Each number is 500 + 40 x the weight over its row's rms, rounded and kept within 0 to 999. Layers, rows and columns count from 0. Numbers have three digits each. The size before them is the row's rms in percent of the matrix's.

# down: layer 6 MLP down (transposed), 1344x512, rms 0.0795, rows 136-152, columns 128-255
# gate: layer 6 MLP gate, 1344x512, rms 0.177, rows 137-152, columns 128-255
# up: layer 6 MLP up, 1344x512, rms 0.188, rows 137-152, columns 128-255
down136 113:480460548539467494512577426481513487508485519519489498474486517518505559475500435469565539546472541468492416484481456481489541482533494511476504489470511516483551485520518493527559471467492537561480545524479541484470525502528517544542537524478480585476453523459483486472525462470544478475518517476538498542503517522482497545456527486544593439551538461514491544500465450492457509455538
gate137 102:470455454455496504512498531524440492555463495477480553523502518456470490552459512482496440458474499533427491486487533494451540484473547504592516517448493504486509474482526498510563473477534509509466528475500485598459518484483546540481478547518511476582476575456500502498465542575481461588471472484469451453487549409453473463477517523434442530503484451515514479492562508539516437489488
up137 097:495508522509510521478514511511529505507418503500465475499505532498504568545485543498417510522498496441436579523509524517556486535484518522495499527479496499513497519448515557486565477425534502444537544491524559449423450510500466524527523544497495425566503455519460458494469461502477564471511449487485482558476510523542496491476422545486538494498525498545504471511481469504521497552549
down137 104:565538489488537534491555476460470493519458481516534439529513512441494511535434514588439576566464524476464465492477450504501485470489458483455564489431537541476514503522449524405525502519587505559540538597534528467539510483541553451467449409480532487441442442482481556488508455472485493545519522440533516552557477467503565489547478486523554521482511467559516491489521567438519559485518
gate138 098:561470463512486511531461497482521463449485503477527469394480431509489483474568433500571420500465450526558487525442480545444527449557413492442576537440509534511497507521504571519516514514466442439537501518499546504549534491482597406509532468547464469515506526411488534466521536541457463522446436432444466454482528428468550477455502489541519501471505424509441547524525473549555537531561
up138 094:490486438490559479513567473457504471500522502494476486481519509505541437396474410514495515502566522559550554496469508535488512424516450506484551470507497495474489500511505590485450533513562496480512518543511529490459586513472556420521471471539486576502430492461532576460478552516540477510472440513486490457532584476465509562459484557422540574490497541535487546482473481540535448514431
down138 098:505421448479544517575551493500499516539508467464454486462445461479537466495524563412500426530444489497503521485543475573528514496546522492501485529539422475538483481489504557519511519517521476479448480559539579516487537481520526419477519499512477492434534549513468537473503512473464487479487460521567516474482542546506420524515541458481472487523600429547472564471451463590514534487518
gate139 098:461512498494535499493576456506472523440500471521500501529500475511428485490523479514487496611461477542518493570539541479461530459490495429471497516564496564442522480533525481571505515514510483457517518493526543489455538502549453459450544523486478478482453498521535462459550571556481481501553522476554543524483469441498471522455477474472452428608508527463502484497491494526497510427527
up139 097:494574457451476537585472503580458486547552411448520435526499456489512528481533601539494516493499511565420505467553485522563513569534526528518496571453512490460516527492382448486509453497402538417440542533497488472540476494455526465478513504535496503561540455561507531560534468511475504422485475478505520433505463458506515484566546527519561516495427455469556463558551528480522480445487
down139 098:512452506489470546503445442416478456541508563569473440465452546516483435491528457540527533445523500508512444519520435481522471518422472453446495511568475557527563616603539514457442530423495514513519498485554571508563518512458547452488526521495483560502542512459476540460446559566546512518505486448518496515386474443470551537554496531502545528545542453522508513390470534513522418461502
gate140 097:522438486530528514528524508514504528474523551425535455579505490474541494474508486491512558499526516425508563460488490454557507560469554485500485486498494476416568554448442528493575519538519467520555522557610499498502582448499554494543518507466545462448551513511528508538503505425614475508469471499491499427501515506472547460588429556476488533454568482466524510519521438437463554463444
up140 095:476487503460521483484496517517510526472559545456524514508525474422455562482434481457508490535468433535505553509488481514437510512529515523486467544428471515509548551469467545505492464493541469469505467503464512458473508534550578545477489492498430468492468428518540514469468499458505501524517510498542463474574469538554476442486513551489543531501504499492474518497461485394419538524523
down140 096:512556484494533451484424494519502489517515571582478478486528478464561483510501486554458541476494456481503422508516496530457505502430458458560542550547440546500467516464578454503533580500611522456537492447480495499545528525546510495476447532501512511490527491522489530507514486461505458495494517465546440518477469465483523519527516469511452464504529524486488586572451558480506552486499
gate141 098:567500520554489517514515449471533487462541474467540542465497478520530459490473489554546455487458505458591480442470548503513535439434554507477523488535523596419516487456556582481484524519452513505471586499495462518482520509515431492473535493530479434458436511428521561544563513446483499588448534516556439549490425455470517556484447484561469489525418484542524569487479528536470527508433
up141 103:426482528478438473433473538531500485458465377515505485517534493494577489524507496563526501502516513513434572486551482453505491561553482517472502468428464518550427499510472552445543427554531526458528528443523539491554460505485533488517540571486509449495526511438514476512453437555467471553528517465467486515538509569561538508545526542523452501494478472542508506483552556535457535511453
down141 102:425448512416465530465446459525438483426455527511479469476511533495506496500475468567517525503470519515470514496473512487504410496520534435488512510456502534564451515534514471506486488498548452528512455534524405509481531460457473519567461458535494537514491459537497518513470555492489464466554555454489496581417358519458481515529571459497503477427473478481520546486449485524446541465543
gate142 105:546456467469525478484512503538384476550587518518472525517527496524478445510461495539393453520477475489486445563498508536512524507520455496524515412530516467474451522503520471534472537543411429528555453526523457540505482530529536470529478436517491506463511493424491473486513518537504559550522517578514481486507423525508550453547558480497508550437483488588571448494441500497527580513521
up142 095:503428534548495490467527545437495512493438481470484495455462489528531499477558551510507471404486478558520568540553411473584508532518467503525485511540442545497486490537468509550509439462500498510557491521546489461514524494457478530524477488533443455555506489459481585479520466566555507576408475453527500463423599544498515517508535502464520559445513507514489502527437505491466539509441
down142 102:537523483463509486451497562558487555452450484530437533522517478525440496508526394545532410492400521503504547559541556497500446479453427514496422456560516503513521527512500491454570477495476492497434519498536494518488477509512506527463453444517520423572583519546482516491533521521557533486496501511474467486444633568534487474513557515559469495511491558516618468471425534482512419524526
gate143 093:517442510491484494484469509508515430544447473485527500531411427515469521480546481512501477516526516515479416497571504519504516571580526492469418577456455562516529482555511476483546544456540492472501460477528538573532506520452501573511498547419463530451624441480508504517475526460499509513496434469431493509515437522562441461424530501501473520498475459490481563489504484458479595505532
up143 094:507490492489499518491548529529483477524492531548496527463389488541525457568525470469431495520495530522417454535484500426456529493478482569444514542468497499492476592447492520527539477606521438414535495526513560438485517446470495448489531552508483450480540434549557469473475489487488460510495549529514524482525466507460440497425483563449537453426484467548441559517501462494528538504470
down143 094:499521504583499476565448480506526508466520444569486447519550466460486443522500484517476514469506466544519560493485537574579488420417499523501463461552536484465454486542510538478535511442474533540522491514565492508522460486526481523504470496486463542549456511453487537510523512536452447477524559586490460484398477510491521539509515486500509558519467514532590433499521525505518458528541
gate144 100:494448478462471543418469524541452505500495568487522479546487553457601587505494487525495592503510522560472510443510445456478496466498445429446477484528529495473460537509501559491494495452513525505549420451492451461462467545465467433482519442494454531514504479525471530502438490512515521479481556487537488495494501522462496550511452533513499490503491549551503565462444562501486479494537
up144 098:540503521502554511475553431441499545473534508486482494488571524492476525465506535496495516467472509508462500563522602537500527557541457476467538446472514522490504500504484499532559543495500504536521465513498491497514450467487533564476486512488578504515542602497425417487482479500546424498516358461492511484553455509455531525493469507562528554510431426453532526485558491540484507545456
down144 097:587458526511467488453562468512509463486453529485533565526505536414470527505482491517486483540483473534501417404485535478551480539592560489495505591521520431513486499557491538500483516487533422476465519482509459462477488515460502537485479480569545509466577484475606505556448459505528532526469461507536492460493467525497550560491536539488443434548500538525557516555396496495499503517505
gate145 102:513542559442452448481498554534537532529458477517496498477583493505567437547590478541496542503450463553499474530527483520575431565469535518460507497471449443532500571498577484501447547528513518444492475462433479518566528518427577436529464524552570550538550507478468477495487450569505500463442497488556569480504521511468553434536531489473482559460496483452494395471515529536497534483553
up145 100:491481528483519485456517490512469456511531454447424516479458548524477497490601452566510461461441528465460509548488459511529490495445565576410552495462501577466520516548487491483534438543469578489483559490508507490500468478486510432555553553508546369477481461423449534491483508469464535521512529557436536419490520522527502508538439431561500555517532526446495481493513497509492581489450
down145 100:509520549464495484517515514507505536519526586491520506524482540569507509484470445477512486522437514453513436493511555511451481468506551541567477549471522453558554529464579439515557484477531532551494497487566529502515487412501506489511493482550496495478465516438527498514494465511506502455462464513525542569424522493499565554520571500541495475461476419519463440538442437490491456493506
gate146 100:488457477507490567572550492544447569541525510547548496524533509503409493601552525458571424472547499473499489452499501495540517475527506504458502526515483498471508545508558502572498499522482434509483522542469503533507497474484565506598525540454509522458460489537443501479425528468469399526497515554516482552440506517440513523508503433537562536500447453564468606516566630544560510523363
up146 100:539574449499474493565436487602518434509502502550440509461483469499496466491456515491499455551461518479590513497529438478542536468456528520465551474497516464488460461533564530503547522515506513440512486511420502545476521468521523528533506491478550536516467460516489432495484489544452510538462495493477501587571446550515439486534488487532570469491529511462445596521534498451479446480593
down146 101:430536473416527401559518476513517457509536491503467481423476485480456454447553475466521514567461520505481480483530497464500455449531509437513589529469489476461520498484489553428489489506524526504556488504481504484477556551489480505520491408528456505520529545548532478521500566538385547572491525467453472513573555511510453487499467524505482474470482499418465543473431513467487530486490
gate147 103:499533490534548526430547511569495503489517444442453529484468530531532500520513487484489441483415459486514448564537435540517565499478514468543547480508569541551513491504504526525560520461459483536477489450551516430496441482498531510469503495563494430533488504466519487440434502422522409496488505463451429513537482464473505506535499451470530546590477552503470533497502565440512507427509
up147 098:502494487513484514442483516575449415566511504582534501485477452564456442545546465552507442440485493551522486529453503535506454538495522505534480441491456511514473522444535433502529478538471497542458460529458472501422482509541538394551487529519450471489519581415463482483560508529549507466535477529530533489557470508519498493511455480548524521489533572512386514438424452479509478481497
down147 100:469511455509497442449453512531511495499517524540490417505511503549457495508493512523559471473518526541498500479495489494544519573452563552488426527490434467451549452482463538457476491454496504468486461511487426599570502497538488530516552434567428487453528515481485564538502478533456542541542494442525460516526522526483561531509458401449577588414492512504503535510494453531532514578525
gate148 099:475560526524499547450490505455533514466505450518493479520456443518483471512521570489439498573517507420457488480490546425515473516507369470537509461490530464551592524538466517515504506552534457458464527529507429511490457433502527506511541488500480467489518464481481452481482507465543568543468498482492516437471496501443478477406470466515543451554517427499556495505515523532447482554513
up148 097:478522487494562492509498426474465515611464435475483480515525514454510513559522556542477494466555462482474469486456509534582547485500561513441432547535534492466591442482515542530413503489477548502432491484496516506546487510563527477517492555436505447501536496479530560470478550521503539431498493561414522489527445472574481451465529521525403445558503570495487551439425488495515464511533
down148 101:486477468459547540473538574537442579518456467517518535512497481411468518476475487486465488589464428558511511534546553499461502477545487521507474492467507435514439573481509540474477595532536496460499430507458515461539446491497453538509483486483510519569482603536591553506487523530466494481514448550497577550492444474537464473444565443506500553472450490449478483505506524518520502497473
gate149 093:482550411510490500504520530482525476518507540536494557462428488522548543521537455492521499509488503463500469534497452546558482439517509533485581551551568581546454522438483462548522491469517475515522475504491539487448508494453449528486481485480511572510508548477485473538535442502446466549466480555509526470507469438545517571476521524535540434458475497490479494509466481524522534466508
up149 091:506519512539523522528518558516488462469546476485588471474501494453429459489472473497495544533495531579528524489540533525546563464433552530592528452500454475481493466501516460450526535542453520521521604512485492456494501394507534531543508511502551484457526448482526480485497516487497514505412511391490489516452514436521453488513577469561512490432479496520486539443510467493486447507463
down149 099:518580414525426497508545432504556467526561534459505527524480502523513537547501528508487409495565526527569420564501414537532533472490558471468526577483604510457491607577541495565504490470495486539496477440479515495488474529489475502505454461554512527558566533560539478545521465522547441476559481539510537492530390500522486526500500553539463512502516416477466499461440506464531485484471
gate150 100:496482543504440534507499450539498558525417423481531546549507444535582534506443529426544521505563503445471577482509438495541486472459491472517464448551594497529462499546596570485450423487471457478482456523515455449525508458520459460544532478548508558446443508539454482489484505588467566521575464441500513507543573490501593485509583533569570460493469512470451560529551480551483508480537
up150 098:476499459536582505508504486483489486472567513568389508530464499479499448532484447504528503599429557488545536462522515494462570521474537541505537501502486500529478508592481552626474441477453510452492412533509546498476532445538525571464452552453484453572533509491478538522478432503497543494482495504466494508480465441596537503491462459521458461551562510489549511537494476459457514528540
down150 100:532459450489488473487500459508481494478572453555512496515472568445487501535535495523550496447455511479548480458556497501521583533463538521574511541494518466534476495459536437503494493492510569455474525512505538487466486567423493441421400544496506494443504506450450525484512526485442535527454520537502460450509460494572526502556476425521490532551562533539525486466508515502520550530483
gate151 104:464485501535503432545522537456492450610473512480611516472486473450497540440533573516485505491566526475511543423544530483538536529536432470432521482488501472519556500509472506473453508490590522565460425532551525504496549542541491501449540447489559483508481499481461515495476471497583541508423464458521533509521502428509446412464557481458403542461584529502505456484530531509459533438489
up151 104:521463397510462503533507551559497471490570453409553567491544514499489446483522524424508456438500516487483467476492495516522523495430509538505532499501497467536470500510385522571542466431452505393475507562523426477505512410484454431482522530462491565472517512523502491541483481522471527540561510502491533524533495532507461480476423542454466503451532491528530467478559489509485450433575
down151 104:496577485471463516447533490484474565488488482488539540434524433468520497532497568506463475503471548521455540527483577469485536491437442500537501498524528600558526468527506508550522535530541465466466478511499508542506505486486503525519503419431537522472585519565445506496467521512391584497451473458492524531504431449579480472517483584502519482443510491521455504496587618519528485472532
gate152 100:491452532525517521485508470477478486464528443522492599563537512545482423464425505551514531522482521432434511492501576479540583409618488442465485495462465478522495524499494512532482466480493567441477474487548479429505526518464472517415492510444510471532465492550490555489535454489511476417462490511551480462542539543488475541428451538456495500485430523475554469434499453522489514500526
up152 104:544546496502496454527484559446599543521408576556469550480494524469570459475486507527510430524541551480464474561480520543517451475598532492493488561480476543434442475447447577522441503570529544475522488492459504533433532550434483480506519530520456521547531495493489527441571469500465470534511466448537472482479583535535525484513510542409519369484462477458521486533517505489567426466480
down152 095:487477497489482449445472513505522545509484475629512477488464500542527554490471505489516483464456489480438512529482414538492483510509489510454475552532469503509529541491523502508548462478535560468493505446523524490516542470512545456540487497517475553539473481464516495497610504507505546562498419477529476503491421544470468544498488439482471514515549532473452519500474529471460473542560